From a checkpoint of a small transformer trained on Wikipedia: biases, 739M tokens.
Each number is 128 + 24 x the weight over the matrix's rms, rounded and kept within 0 to 255. Layers, rows and columns count from 0. Numbers have three digits each.

# down: layer 8 MLP down (transposed), 1024x256, rms 0.119, rows 160-212, columns 0-127
# up: layer 8 MLP up, 1024x256, rms 0.111, rows 161-212, columns 0-127
down160:139097160177152133147098122135152128162115158130145157122105113171089113170125108136132095119116135156117144100164116117108081141131103123131104125146126087122135133111144119188141124062117127103127134160133183126122113098124098141137105112146122127114121138091170091126125153118145130137116137105128090121141154180090118129164144113180091149134129130136119096151103158135159170131167
up161:127199118166107151102117110120165118094143146080158108117082137129100137107072143142119158118149123135161174125128127128135164152173127128132092110140077154162118170112150099104118119146123110117135064090093086137114170120098118128123109137083167149130107110137141098203171129113134139106131091133111169185161137138116097163129110146130125130130113127088120113157117151153130147123140
down161:122113118140111137139130130089108155112159094159106164138119129136105137097158096108095143109138107095104102105131146128130156168155131140087130162100121131093080144137087150116151125108132150116135105114126115152129103150163095170200127109145143093123101112142135135085166141113115077136129176136089128149120131099144162175098117125149105126103123139111090144153089181130140129154116
up162:143092099123109164162138111142114136136128177123125113124111108127131169127131128129160123119126172109178136105101117112124153131132097127125146102195131124106137135127129139164159113139139123117111106137097107093124107142127121123131134152115120116117129114101130098128086058080080131115110137124136154115142142156118146124130136167153124110137104095147140136097144074136122147091154
down162:117129099119125122117158109173105144134127148104111127139104141175113116109122143179098163123116087133095133130135117135119115150151124096124168133132121083132116111138149132132116123103085137150126140155160091111090125106142127130175118150180125128125162128130117142141141133125180093141088139136126089122175099122125152133094138099138152112180135102144127087111131115134124138112111
up163:121106120136134097123099136142111112115113096131187119072127145154131125111127178166079156135095162113120123112130118131121133106088141148113121177128131115145127148072107183091118123149103128132121131127125127040093139114122153133125124089119133132184084108122144135109080150111136109154131157080116162160210115140161121144111139110127161096177143151102108154140113179087156154084154
down163:124121125094127126120137107130124121152144139146110165135107080130154142129129112137123161124073120096113129121103100104099158110113143154165137109157132074141118097134087133137094145124135087109144149130104124059083109117107144134142113122098152157175160101145139107092139169157130150149091148146140147132152133107112122123116099111175198119158063101127124112155131177103174155124135
up164:111127122141141114135108155150094145144162115110137102123109127109129108109148121108154098160093160143138133096123135134132139139137109128126132154133102153111145128094132107113126135090111093081119143149105170136118157117154121143156136121136143116146101106124145138164130130158141144159142173153109147086116175106136098156094134110096153090126143124069118134151172121123135120098102
down164:104130114117113139161136077147138167125170154135107122078133123093101124107151129133103111110140072132114160116137139147077102122105166116132134127095165106121141134123109151101180148155108147122173110134123130105151115147141157104041130137109130114120151175117125121125115159126138123145118101135093096159136143150110107095145099152166143150157138111167130120128132111133156112128121
up165:189142115105105123116118120097128084116112093112144094117133142105119159128152128130116166160112154174146123163107176120159140100138114140124145111130133108092120130147101098127156119130147149144131095132121136135128151181147128121130107120149147160107100123143151107083134095104123142097072118152151134142103130175148147141129166150120108117118125100079167099164152096108086107093103
down165:147130103195081168139148149113162139191072129136184160159135106117153162135132170142112135135150162151152147150119169174107186163080130084078157122124059135139134118158113128138097148111143115154138142114124118144160108150170129102071125096125178134114126136069117153135115124160124115114152132122081153127107114149137156114092119111098162116162168148107140150140161076109150116064138
up166:112140114182129129116102114108146138155127116085117130121123131114148138125155111142115103153114067132163115124169146115104124127158134131115125161147119138134132147174147136094129133141117123094140136098116095128145098126113092134148093108109133092125113114132125167156131150132126161157128131144100109130106107088117151133146109113113117117161132136166117132135174130121157085121113
down166:140131122132138083145141142156123127148133137139152130131105124118114128129110150134141097113110128091095148125161125132115131124108115114144151107099122112138113152113103115174129132149133106106124120121134140101103138126129105158255130117161133130142155118122108109122121144124148116116106141116096140147128165146179097120115151118137130130134159126122154106114109177116121163118136
up167:134119177077116138112149159130114143074142135142145107104118143139164099104152114100139135112137130144105138144118114125114146109110120081098079106134091100159134088122149162118131160112124149108097115126135150147142124102145155133136088134117148094125189128143073146136115119133115118110143132133130115146143105151128108148155137120098109119095112157113095144104116172107180113124141
down167:120162138137170135098147150141102157109191117121177117131160121095132139153114138118151165131157089127163132139124113140158105162174164139156128080109121165105145121171117117121151153129110126150084141114099094116133118126074138152065147150184193109184116105142140129122149134122175144148143119149121137132106137142150108140081103143079095137121061112120131103196164116153140103132125
up168:087138122095128102113113179169161108131151138132155114086166093127124156110173136129150130132110161147131136138132105145107124200128147086124101126143102179081132123103128136135102090092120191107133126120103165083120136142098161115092160128172099134148115161126172087117095132157132119135099094124131100138120130106131132101118109174134108147177121150171112113112163173076119169166114
down168:142126108134167129134130155120095154148149115107172140086092102151117140106150115123112119092144121160055071135101110139128116092143138137149160143145101127096083114144115133155115131128159099141187139121130069095156158136127125083073112141137103105115128103117102197142157124131114115109149139120149139115117160171092147144122149101152136154161159157172114131150093104120087108123149
up169:090145133160157151138105152178111141136157110150076117126100109169156126148090123119144120142117143105105101112096096136139158143101111143142202122170101127150139120092110164161135102144143093108102115104130134141115154120112079118184181123107142123114074091102121150148140144148134146137143121137117152144106113086113110120111103166133126127142152127152136111112171122113182105112121
down169:156137122130118123125126096121131108131160129140119132129094164127114156121153172109127147114119108085118138088154133152115118119103123153119108138124144149136124122151077126109152136150136109097109129101148137109090140115114098118200150160158153112106151116101161156130087122133131118145137120099136144159116116172123124137146120158143139158118136140171141125169120148151107133153122
up170:153127136121098139108150137148124121117142126127145150050129115131158116135166119170125135119074135126056133149095118145126126099146097126091162109131159129122085126129082102140097134104162117169128093125127169137158142119170123132162149095164154148145138152131105153150091131116145136120117134171102105113081077145119136158125117113144150110100143114130084131167143151138143122145117
down170:113144147164138157129123113081153073167092106108122128140138113172129101151145120110139105092145098170133148129119083138150145152146143120156114120134133131130139142116160159147145128155134121138133111148105117104131153125095114111176116151147134128115135139125107148120134170147162144124139143142117122147194146113146129136141138128113170166127092113125115123118141130121146128103103
up171:122177123140099096102102122130136113141165116131128160133145143148142156160120127160119117140151139104109139108112136175111130134104112127133130089190124105121173133123145114140143136099088112154168126118127137128182108099131128099158134124093082124137098151168168140161137147183134103123077140136129127121143125163155150090127138140147099110119127118148102126106146141123143117116115
down171:132168141112101125093143128120137154119130122146120156147101079088121108129140091118164129094116087162161128145101132116153132124110145135127105128106102132163104136131108126122124149159121103121153158116117128136112125152152110172184116141134170131157153153162149118123090157135149133163135144139126151134118102156136089155119117179116090127101160144098164099158152123152151148098102
up172:141130109116134103128148119150139159126122086067101139117148138174119128113116122131131155162089153118130159126101116112123087159148161124149126114140098145116093124179145168125166132100152139124116129112115112127139172145086107121130105137144127124145139095108100134132090106127122147174114119175123122122130151113128122112177102114145133132157150081142101161139085138097148151131090
down172:119133133113167167126127155135085114116144156158132145100117127112126166141080117092102116158152139122148136167137111065122105126097116118082102116121148142112090087143097082103099149093139118141143119142098128153100112126107113159126152124134134115120132118156118136143157143079149102099119145136131130136079107137121152124170114201142170152117101109126131134105183143108110118152124
up173:062146096129110138169135089130125125142129106155148186125105116134102177118099177143141125143159154134139132123137120100174119134091139122148106111160105149118184147140141131149104107116156133166133091103121118133143118109174122120121159141141111136098084129129157122136120156115153162120103152128109104120134144099100145109128139108118143148132096123100185168135150159122091098135141
down173:132120139198126140152112131121086169123116152087156115120151143130165103134119151097151123145164138121134109175092168160147101130157129102143100159139108187132111133163144127157115124137158122144106162088108107088145096166088098118000124118124128166104142101136128160154107149114163132111125089142113119114087138130125153127127141095136088181153098142154129126098119120133140135122096
up174:140039131107172126139129069140148153126172129138103128107113131140124128078131117136090159127083124120124142146136126089173121130170129118145124115056080131120126147152141078105179133088137097141098067100162157153119125138163113122097109115139122145133158110118060076109150121181146161147138144119126119117109095107119084160130172148147074080133101135139138125137136149148140104116106
down174:104125166125140173123177110116123142128149139132123100142095086163145148128169113146120130105125118109116146099088146128175116125122125136150166153119147142126116129103139110145210149170109122200108119118138117149149177138120111117136142070160127102155132162122153121151071108121152148166124137129096190091138144112153109161147160100131109090148089102133147105148116134107125145153137
up175:123111088119123129148161126098104118138116127112132176132122189140131087105152110159123122140131110091103165119137063115079114123078081129161121143081154086171078100111112118136151149121132100153130131085139138137075110129140114129160160089154106125149181115140122134109152149155102141099095125108128171164111132128145111131119212137152153121110141131127113088129168116107101109123142
down175:097131173147095136094071135108157175124152169079157124156160147142115129142112194138115153085104112118135111101113114104145138164151120144145115129081173119140158094117102154116135114119135201119106151137122089169141133086107078119105100147106102134126152173116128099103150163102153135100091109101147104140145118107149128133178104102130121120141152128088113107147075142113116130144112
up176:125120091151106076116130126121123102163125155110150083090111149168148140125137108114145119150108110141154111171093123089122139117132105115139118158118134071140111112113166152115127103143108158119133135110136139166142129160121127135136119096076122111134124138127110089121134126129158082098142152107099129109124130084105160112158159144128107142171139112118080142109170132117116097163119
down176:123123149128161163158132140171090166153138170123117129135094157118148083106133109145136149136119121099118122156114134159109090137138140161163111119133120107133116105158135127134123183173119154073141130144150125092137110136150100148198128126137126143121130149099160142141117127132113121164165125139106130135100148119136100132066086136168124121144154166065175132137152158149169142114117
up177:099083119120121143119116117168160123105152124146141154132108130100119101144160109129118119131126162095120111171088131104139160137095154155121180100123143120115152155134198102149150135085076163093108091150110143107140129109173120106107145131163069119137128105102083156138142152117094142105129160107137121079145126128178111128129164138146116145132102133143098074135164131115110102129144
down177:150101116157146151083132146126086098121201122108165089120088180151154111143115145161121147107105138140132124126125138112112161132126133108119134113132154090147114108099146130136134152074166123156149112145108137132103150096143153170136133121107146099127144132126099099138100158138136123109082134166156150086082126110112172114120130121111111101135135114090136109136181128155113122184083
up178:113169196122158146109112125140160128101123125076127131144116118124112130140153132148112119130163127108151092165128143116140176099153153119056094167116107112118121106132092146160122137100160108135139150061101197119097121115150133182110085130111120211144088131137145155155112088088100112123120136132130145109161130162102170152102130110156121118110124120110109127117129112092140126112103
down178:139160163140128139087130200129131157122118109138092146140122083130128142130137161163105116132134134178133164113162129160154110105120178113094155108153122144143172124152149081107182107111111161125146131119147114193104095165105097081154122131127126139092134162112132108054172111143157090122153169138126142109146098103111106107120173169110137129125112165177110120093095162136134120110159
up179:149183126086135092142126088173158100152076160117148141095087098109132134119135123105125140126132135106113112120136118129120133108140085132162125089121099100118151144107114071162144104120112125108110120130106145085101158141131114135126117179094098159123145132128072144139154186113177087086090176130102133168127066155120129133162153141142158135146167149138138117129141112129116117152159
down179:131151125176108126153120092136123100069116114102095127168095139131163116162106141085116112141179102144113167117142112127151147131138141144143163120092129099125149133145131103105146154118115133168066121112127156112106129116135135125106128141092165121098133134087106120099099129138142139142072127112130126141114132125134135152095145128125117168114128106118110113094146126119148152104134
up180:131071106108148137156129115153150162101108181132144133152119164132108135089168156098163133167100115132120095093127107101128156077089153125118101142128105147164125144070158139088121156117120117108103106141120088108115129109141085123100101143084113158105125143125125166146151151125191143131111137150160108111127108135119162131134149132164132114133121114107126096109142118139123113081119
down180:137111123113185116127140089097106074119090167146132078113096102139149148095126177102143178111093146091118175115141145086139144151103134138088141155126116139088129119161102170156143109137118145121154099118107110147166146156125170107100129129140148153124118145156114084125153102130096131154130152174146131113135193137116105126125120159092126130091103140090159080091134159160116176152180
up181:129145102140123137079123188120125152139141108094125143150102134176138123134108128145151118122151145113119117144148110107124097120072094124091117130168111181177103155107136087151172145141106105119143142148125112103128147109106154120103169120125113159134113151105152104147082155110142058104130135111156095136134096091137123134122151159127120144167112111131118130095131135131119097158116
down181:080104091142111119143159150117134110144112164153115121096120159151085087121129089138145119107119133112117149133188157132111107065132173103118143117126175136130080153134128123111132074129148087170154112158144117096127197108111101109196075139110141142130139132128120094094132143114104134140154091152112141098162140139102097140087138122149162160138158122125158117121103180146155188143145
up182:110112113103123140146124147090137107096131131067114136147122137152115125094116130119068143113147170157172130155103133097113107104109110080157152085120085153132118132149152186136151114100158160158135125100132109136129152110132166131141119157083126145129143144129111143108135147103122142143139136106125116117124109144119112165131096114142093095112162162100113117121159103181166143114112
down182:114110134149124075096148135098110128123144142108133119182152123163096095104139097124136122153121142098124131143116103130130137124138142072146128110079118128174132149130144155136133103114159122128090132127105099129132163141104126124199147090118128166128109168131148148110060144117095147150079102135057165118125130121095109139116111130155097163109127093127113118139150136141086121117144
up183:094121120095146141124094142119116124168115169158087137107141101093147120108103094135144101126093102128168113146120117136168082088122161135121158139152104160144127132151117158130133157133108110115149139162135184113112101171128116162080126160103145131162166121099106119140131118111098101119148095144099093138138144133110158107146158106169090160151135130132125113111161137107134086137094
down183:155135132117127171104132118110101127152123099149123124119135140138125147135132154129119118173093098113154099119159147141143083151132150130110167136162148098112158152137118116094113121117146111114165113179133148110139127127079126097088183158178154137124113123135121116135110157079087145195124141119075117088117150149174128118170136136154111106124107091122126136125091138097074118160144
up184:052147145124158152132146155119141110146120128126139148119095103155115081129177156121152119126100147123188136137108100140124133146140106143140123101146142107097154132171121134155072123120072127093148105093147127139156145165147096111107136166160146142109124109105120132133148094080137124169120115124110106102140128106142142125134108155137138163124150139112131116110115164123136095127165
down184:167086154131125138122118125141114143108127120160134146127154108101168147115185111090085150095165115160141164140123132129147100137144077164113132114137098122128140132153176111123135155126119125097158170150106113135089149136125154147214086145122135087152116103119202142133111117089143115165124110103153131126106138129132178145167116114132162118110122149117152144104116111162112130154147
up185:110153121110108101138139123158152136104089131128087163102156157130169108124126149146115139148118128177148109150108141104114149166151113145147135093105096169107142121108153132105114102131133098154131140134102128096128160063206129147082172055105146114120100112127055135141138108102085108159067159168157131100098131128138142106137135121120157095167157127104080134112077139178161157109150
down185:132144155100139131175093111078144113105121139104152097148176123103179169154148133149115104109144100071133144149096150120153098136172161111123131148099182151124135127159115096154128123133100158142139147151142147142122134198033128144000109079152152130162105124097126174147168101088107153109108140097181126151099141175147107154119118121149105128132120102113118100122151140115151084143140
up186:116159127114180134146086122135153164127130116120111092111110117146138153138105090152104118125126113099147113113099136066115117135107155166116138141126125136132163156082152114100098157176134131131107118092100140106162170148110141146120120143109155168104105112161111138172117133153133135090133178113104132149175121138076132117135102131064107107127148096104173134077157082127111147164132
down186:130109086140105155180136114111149158157146092096129126126122170112133153132089093098117095159120090043141126141138130070118153137099170139140134100158108106122086115141139104115113109136129088092102087136166072120132123126086126132095132098140143123143133128125131125104111168123132100140116172125133124098136148156133137104113133146131131122120172117125094115137129070146123166159110
up187:159111135137170130159178111147102129111110127122141134155115104135098123059126140127105113150097115136111147108096123118138155100133167135134139100131122119080163104139120131102117166110114097120114111094133116151087129120156140125137154162125111097077140136125172112134119132140147157148130139151136126125138139137156144218129129152132094136121109163110117095172115149141128145096107
down187:154143157099147115128134125116111161137079148122133162157134112131134121138099139142134094149120094136141136093105140114123141154161083102114144092106110156160143148165145147144134154156148167064112143127107166125097140087146144152158125130123086121095081086113136085166158158150088146166138166151143153127113115126130163166129107119082155108102127137118128126099096141168121110128148
up188:096105118129114139144183092170114131075119146133105119142150100168144125140142149146112103136126138107139095104130131151148114110148085116079155105109112103159080081162099128124126110136146128134131113106131128098114054136134108127107168163122113121115121152134144140142143107116117123120098162124127134144133134140125161136144131094164146122111130123153130117137091139121084120141127
down188:143148122156139135120114149139144152168119123142163117123135110123138134094168144142145150122099131124181176103118183095144146156095091134129138098107138146144100149111175104148097142143103123108112127154101109157149126059127162163025122142120124166141126122126117102155122142111111147138141138142152145146162204161096140104144131090079139114132147128140160123142141105035150171173112
up189:152137122123123100134136122146146144149092124124134144089099145132137127123098152151104122133165114101159158115121142130099130130096075124091156170115150089187140099147155119153112125132087088162153120098121135165118115122072106135174097114159129181127142156133096130131102145157125123101146118126122128152117138128136157111102139124105156145173080117151101084104164087111085145138096
down189:153117126084090144163098147146078115148131140134115131133144112125145149136123155128108083107096115148131155119172093134122109083088125126119155132135123101092118141150163146109155159163158134114141128124140137100146107127114100134153120116090150160141185166156157130110148103159125134123137131104128149156109114107121119122114153163134094162102124085112154101068145098145138114144123
up190:168125134150127125164144105104140112139127115129144157111148153125112129148130137157096163096122089148132105123157128117149140135133124082136135109183114145121145156152175141139121160167109144077156164094134150156134129154141156097118149139132132167103112075163156149129107083112120144129144157146147120128139138135093158077103151107141181101145084110119143144131120128130160116161134
down190:148115104151144095142152127140174106125153130100144109122181110128083151150091139123075142123153116160111191125126132123116130128154132117122099126123134146132121129133121116124094144162116092157158082164095145097086113135126153092158103136113163139088113133118138128132152143119104143166142118128129149095095120139148144102108119125129140152125128107117107142111098152116176159144151
up191:126142135166156125142120167111127102151122132114125116110122099133116161125134070108190112126144099124111116111145133118109126108125117137102104103133112143075107124160140111130189123110147120173131137114130139149085119103120150127123123139150094124148110058132121174094091114112117140096102127179122071133171095113081099140124138102100121142127113113148151131145129122111131126105116
down191:131139120132103135140111120086125159117091141127127111115104156098154128165158138088141133130147131125122108122097167116129109150117113132149099101129127144113139118137115104111129185103106132126140106107142129115130128107079127152096110122152175144107139104105083108080085092103168165148106156185097140116122081161137124134094115173139128138129102144132155141110109111122106114117097
up192:141112129169159121089100097150068157143114120133144151157140117134117117137106138116144120150129109098143113109117144119093177133076102148112111121194115145141129126129101115139082120125148141138163162091160148104119149090139098093122139159101132111129125138141105149133099133139138126138134168128075151112104128144153153137129126165100156131168125167135104115154171136145118125160165
down192:127127158130130131161133076115121097120142135094153126125134131143138128142184144158123130189117138112124176155158115151122133139119154119147142155145099183103129087149133104116118106137138135154096132195131112109145139150078078096102129177134141138084107098127140161099169114107106131131171107095163090136154140143145148145128133120132148159100156117121146141131135107135152106152101
up193:156035165123114137117149157145116097132110147114099121153109137106087081127145158135145137142130134133109179121121173148117139124136149144154113149090138123139170121129133105148126166141056091093129105147114102122147150142125118146152181102148105128130126149135168112102125117177096094146081152160131119150108098107100120155078146133147109095181144105095188102165143141077156113102142
down193:112157151152142166146094122130152116140139086157100134118153125147136145116093131128096118115117121110144163082151117056153123100117122164119124132121136122123190086118131165182124099076144139130119182161093152144157152130102140148087141160125110127120139122113167164120124147144149128126103141071147115127142134107109137127154137088096108093111107172116127115169114143126125118127121
up194:104128119131107188123104164127149112108142138093166133146103132121130099107149153128110055134093126090115117120110133135093118162120105125113144132113127144111097133133132125154119139140142101094091096135106120116107144124124137111115115213099117122119131133139126152113104140149145140130120091156125096149115105114120128186158183172151110103100147138091155119137140089091139091102118
down194:062123159140134123096135178170147134123131122155161143185113149129119122190099128147106128147144122121142153191097097145150165098092135116119103169145115129131154131130110095130079122119163140148120177157111158111139125135106125165122139098109051116111135140126094108132103114116081139099132125096095148132106148108117128147096138110151125135116145164072143176137186091196133125138103
up195:122145145155121114141130106170128113099158142139100161122137159126142133151117108172144086091162158136143159114145129115098128127134151119151122138149144147167144147115117113114134185130130170130137139103127165108120117155118112101156112097112156150159097142071117123133127107118143154123111148112074112087100126120107177129103087111165192116142109105121125138134125101101123153078120
down195:128133141119091091145098146105106123131094126130121150149088122149134125154147140138133174128116161138168123133114142123114117130149121136130129126157133145120114126105118164106091110179131113112114139157122093145110134118103128138171126107132130156101130169108103072140146113139143118113152177103133148111100173174161117106149155137080131139129175129090090109153103170139187141130113
up196:188167144104146117129122127130119108067099074096135126089103133075146132149101110148106129152160141099133154143124147141150102127150138157113143135132108138091129121142089115089120124116120119071123114119126179161142193108111094136150110148127146157145106088099124095139122130140102134161109130145091096167115150145139133115114146149117155087140143167174171128125202149085130115125143
down196:088148100169138128102161133152152093128121154147133119150163069113132132128173133153124142148160169098149150130150148132126094130092139135134107104139106148132175135158167132117121150150145131130148147098137155153103128178099148091146170183106111116170166131119153109117122127085161117134109136100123067105110114123073116108187151029151130148123134144161128121096138132113130121092134
up197:158127135142124109125137138133097147124085129138167172138138108131125145140125098119136121118155130164121139161144144137080154083134139133131140163135123126147158139130120179067147139155114102096115088110123134107149122112092115111099148105124105131131098124070147155131146125127100109109143191160120139119118172168124092106164122157146118131116112153126149114132137142135143108105129
down197:157127119113119133137098134114096106142163140100130077119090133100130128139124157129168097148146129145145162116148138178122137147125120101153072122128111119141121092096144078127118140130188150132104128110099142120151131137123132130113142131129092111107097118134115112107124163133141110117106144089135109100134076110155159162108113123108117091106118180154078117132126159147098097124146
up198:118149184117116083142119147101145128138102092125092097068127108165154171127150083129138151157117153145107150125140177121126165073105154125137164179141148071072115095126117123139091100141164121073170127120106137133126144119117127151103100146168144129091160132126131095112162139095088126150124198128099118165112155084134150099106131156115169117109111085114091157137084094092156126103148
down198:106137096099101088094119123130107154144129106136148160121116100140155171132119142110142100133133143122145135133116138138119097142106121129110131129089100149134130108108110086151138128083133119138118142138133127109105127123122138079174131184126085157176091106129094096119112118114129156085131142097124123188103134132134109135112121115128122112134112155127127089139118079176122153166146
up199:123095139145131116120113097110176146173061110154148134136120096103127126128098116127111145092115072117124103123125120164109136135152154128117098115136132141165127155151143123107118146116122136104157144128107145104122090103156133091150117136137162101132132150095101157143112149109126109175095145153064125162115142109157159129118158160088103147139171121138149141123130109126153145140141
down199:126131115111132112111131120146120127142132159115130146126140105107141114133155106132136119146116143110142135147130140125128126104143127107116109130115130125144107110088085104138111105111164127136146114135169107142119118098113104106255147139144160119121134156125140123111132151141136119117131125132124125125139141146130098120117150138135090123106143118118126144132118148147143126151122
up200:104116138124119111155162131162157152100163123115161199089137139142154129129112126148117137157148103176131116143134119159098160134107088179160129156128115114149076147089139119127143099108111124118117152169093135104188100118109182190125165085146140127137134112164144116164116121152143107117098091097135121104130101127142143140147124134081143112100155140155138083093113102093159129151103
down200:146143094092112115158188119117124148126148133120157153084151128122119159129123137109123188153080126131159103153111120116058142186093050126175118099144134090184162106122136112116076109129084133130132138159127062129146118141108179142105141114123128130132150134164143090153095126161124123142124118136117148088160118145115125111190067173107117130135186151151162123126181131122127156093108
up201:097105098147139130161145147151158118150167111167141108120133134125137135071149135130137120172128102113151122166135109099142104118126126115088169162157118164131117157116112116160098093126121115119126146148123147124166085151147161121148153161099148101103131105135104118110092132097081115109117131145110169139129097116087138184104132112130153168087118136132116154142131148122109162118113
down201:126148165124122118165104134132120146109085161077163128137150107134131126115103150126128118088121120115159147147138135178106130131136124083117116149120164140121179147096119152151155148131121121133096131148119137121119134121093112112083141129136140139144116128158115100142132098116112120135121120147121142128166161166121131135079145129141100139119146125101122130121091126110153117159081
up202:138134183140147139173123132162132171129109140119129099140103110143143085083106165136168186116113153142119147119132113108108123131107103162098143142118109099085104125129140129107119127088118115140099133107114129125081110142147132129106126152110163112109174154142131101101150116083131114139119123117117147116109146122158130169097127101122117112168130104105161121159114117136126083095131
down202:132153118118139148131129137143104153120089139089135125120107150117154117104129141084154129100101111118180137127086126127099175147106148116150133098145125171119100152135094127155092133144107127115121128130119110094137132116096151114164157119108137107136144138152125134098152110113157112149118068122152174144091087144122136140146091106122134107133100156141138118114109109154157173141187
up203:125169105096179135173093118132164140112071108172146168110134128085146084141137153117151134135132108152076130140135151088134155115092098112144136132108124101126119152086145132149154121134128097131132110141122172137112147104149154125093209116115162132121162099127131152105144140135122125112125183150157118084104111110100152125107102143125114106114145112107107080132139108110152128151166
down203:166141096146107103150118094159156091146104124105141154143190103130141122176137123106146123096133111113176136134127123168114129159117107102144145104128136120152112132147124092124135113100089078115143135145096092103125138122102152107078098143177187130103124179107129126157127112148124139089091136090126130125160108151179102144139129130130094176170103128129130129126132109133140137153108
up204:127151098141150092110102128144180165149138137111103142130128101116164115107159121136132132172141155123142126104146112131107125125177113127164169113081132136106143108100142106141147116161082177148111101117140091137160102117143145162159095144167129151134121106113132152164112137111095131118126116177099073170145093093147166093153191136147111134155137090086139117104158115129108121120117
down204:080141155114101152132121148106133129142103123125122129126141131143137158137139129129113123126146107137120125134119132104136140126093100109108089143118113088144131131130125118108154140104130068125118109119111102143134149106097113119143136081095122127129160118086088105138139132108126114097159180122167134133107132154120128136097125124092122116173092131127145116116140100134130142129128
up205:105126160122120131130167116127131108107081128158114120153132084111113164096129118170106133094095136109153136097124099159098070147121135106096142158143181115125139115157134118101125136119095120172135108101095098087137085131174110117150153118124091126153111158159144133131113115133124144127156118089126128152137118107168119150140106112083145144129128080149111131112123170153129131128123
down205:164165101142135148119139156135138131117098125093093133116111137109148119119116111094103132130115141139135112087128134163108128134133166130158149136138139134143117161161124116139138114114115051122112116102128144144156129095119113088159128118125155120143138115106141125120123138124130105126133109142148172120109121163085157113109134116164139159135144093156152175126122117119142118141160
up206:136132119184106122183094163151116114134136146165084168124081104148130120104097066118117150119130131131139146172099132117131131127124122117106103150134142118110083117150095165141134154108109089119143116125115134124135122148119145147097114149118133112116111130108172114145126150126142104134132176153109148093116139132078144173174111100106136116170082097103095150086127132098146084110119
down206:115115157142079140096080114160135109140135118105099123116090128092148134107165097133088159150078130095125108109151181101171129113137139175126114171109132137105119114157095140137137117123122158113151101124136109079137114106142171150063148106153103149126115146144087068145144109101134141088081142142144094096106116114142150146147125169124079101127160105145164132125146153155106141123129
up207:174129097129142117149142115093178125128132134139085136101128153092100088129138099143163107155106120114143101140115114140084148143152124175138143171189153122084127115084172122126151117072149128149108185107149149090149100110137143115113103116163130139098144113137139089142163123129150142099147164163148121144098138148094151126116120168140145130131103137109104105095140168119120140138134
down207:166127102123142127094157126100152111139125127096104127132113110145139164146128130125165116129100106144110118114098146138127116119114139100141123127127139156124130128115125187154129136148121121149121105118119103151166104114131124100148121107147133117104090129135117135097131131139105103158144095149126119198164108107145113154136122129152108105135118077162140105090098145098183110129137
up208:111132110105131184131113143111146084088157099142128120103172124126109151128117097153122136099080120137128124171113101162134111137150127129070158128137146155120101108128129135112129117137115140178131158139081097143143089211126134086106146087150130114147111156114140157145137154105124117123110072122139126139119093138117123114121107156112123111111134155142073135089109172105119158146120
down208:135130126055085126134135134143122200139132112116145123101137135133123098162135094165110140158138149135104138123144111116133096117133137119114144105161097090126114106152124088117086094106149146134101165136115119102163136125114148114098147160159142113139119117107069124121128059105156130101139146178130150102145144133174132187113081185118116134097148113146118113150085116136154138138116
up209:136133132143110107124123107112151143139129177118152136114141111108118123147112117099114113111131147119127147145117113123124125092147103144128137120127145138148121139141162105144137130130119096100134180143136173091114096106125124085187128153136092131089150115160126132134097161130103113157135133157150128103107119102114140123139098132162130142125150161128154128122134112127130139118129
down209:125147111132136105111113128121125123152123125137125143101098115098116134129127129139134144123140144129137130164132126122125140135122143107109130161134154138123124138122115148101129133141129122114152132118121085118118132128120125123255129108130157110123142121146133128113151141126116136117123113137151114115123125139140094124127128163090120127134134134120118121123111122145120121150119
up210:149145125118143161140084128112123123132167139155137140141117162100139095114106136121145098139155122130097129141110155129121132131085145140129161137127160118091138116109114112120124117127127126123140127120117136110127088101155139109163120111161152143123108131142120101119136146105156156079129125160110136169132112071133108131141101139130123170129133127126125092142114134121116098115133
down210:118130128115131124116118153155130130110132149109103118125174153115118119126090162154110123133093121125098114124129153108114121133100114136131112106146097153103134119102131131145139152123135149104161133139114111129123149119134120114229096113112140131128131094140161152117097131128109098140132131108101133103126123159145151122103124132150136138123134122102110106100101164137148114120108
up211:119132132101141120116116105135125118144100135104107089131107117164132121110118153097116094132085157134130110109131151098151099118137116113138107128124145130115147118121139114137148112139138083126158113179131137138116174129116166095125087176106136110117130106177124134123139104146108152097109128110116143132068100127119130161137128086119132151078095143161082155155140122115125119159106
down211:139110124149147142150132141149097144136121142125136117151144103128104110116158110082144156085137138149139153141105115152105162106118141092139127139085126122130126094118100085129127114152117079106164089147124152177157087119139144140184156134114110165107113094138137138127144125095128125139114174139152137095092109117136141147097156135115136125120105136104094133133117164142121107139102
up212:156118175142126089114176120156139169109140127110069198110116125140131117115120121137141098154149136140129169126128137146150125096112179110125151155126181127101138115135088158116120129146135091098138065131150103088103141148143098145111121145122179130164124140096083106105114107126122138131098092156105116095135119108129110086102113141108113096126146115117077138109090113139120126135089
down212:121149109160096111115101128143129106112167117119127120123095152196164128152162150123093082109173092128145130132130150146115159148150136131123109133142153153155130117132137173149126135106113103165160135127146112127143132127122128122161134111196137160168070153116111158126178120119156069136117145131185108109118129168100129122124094137125114130109163120118167142120122145166152118109135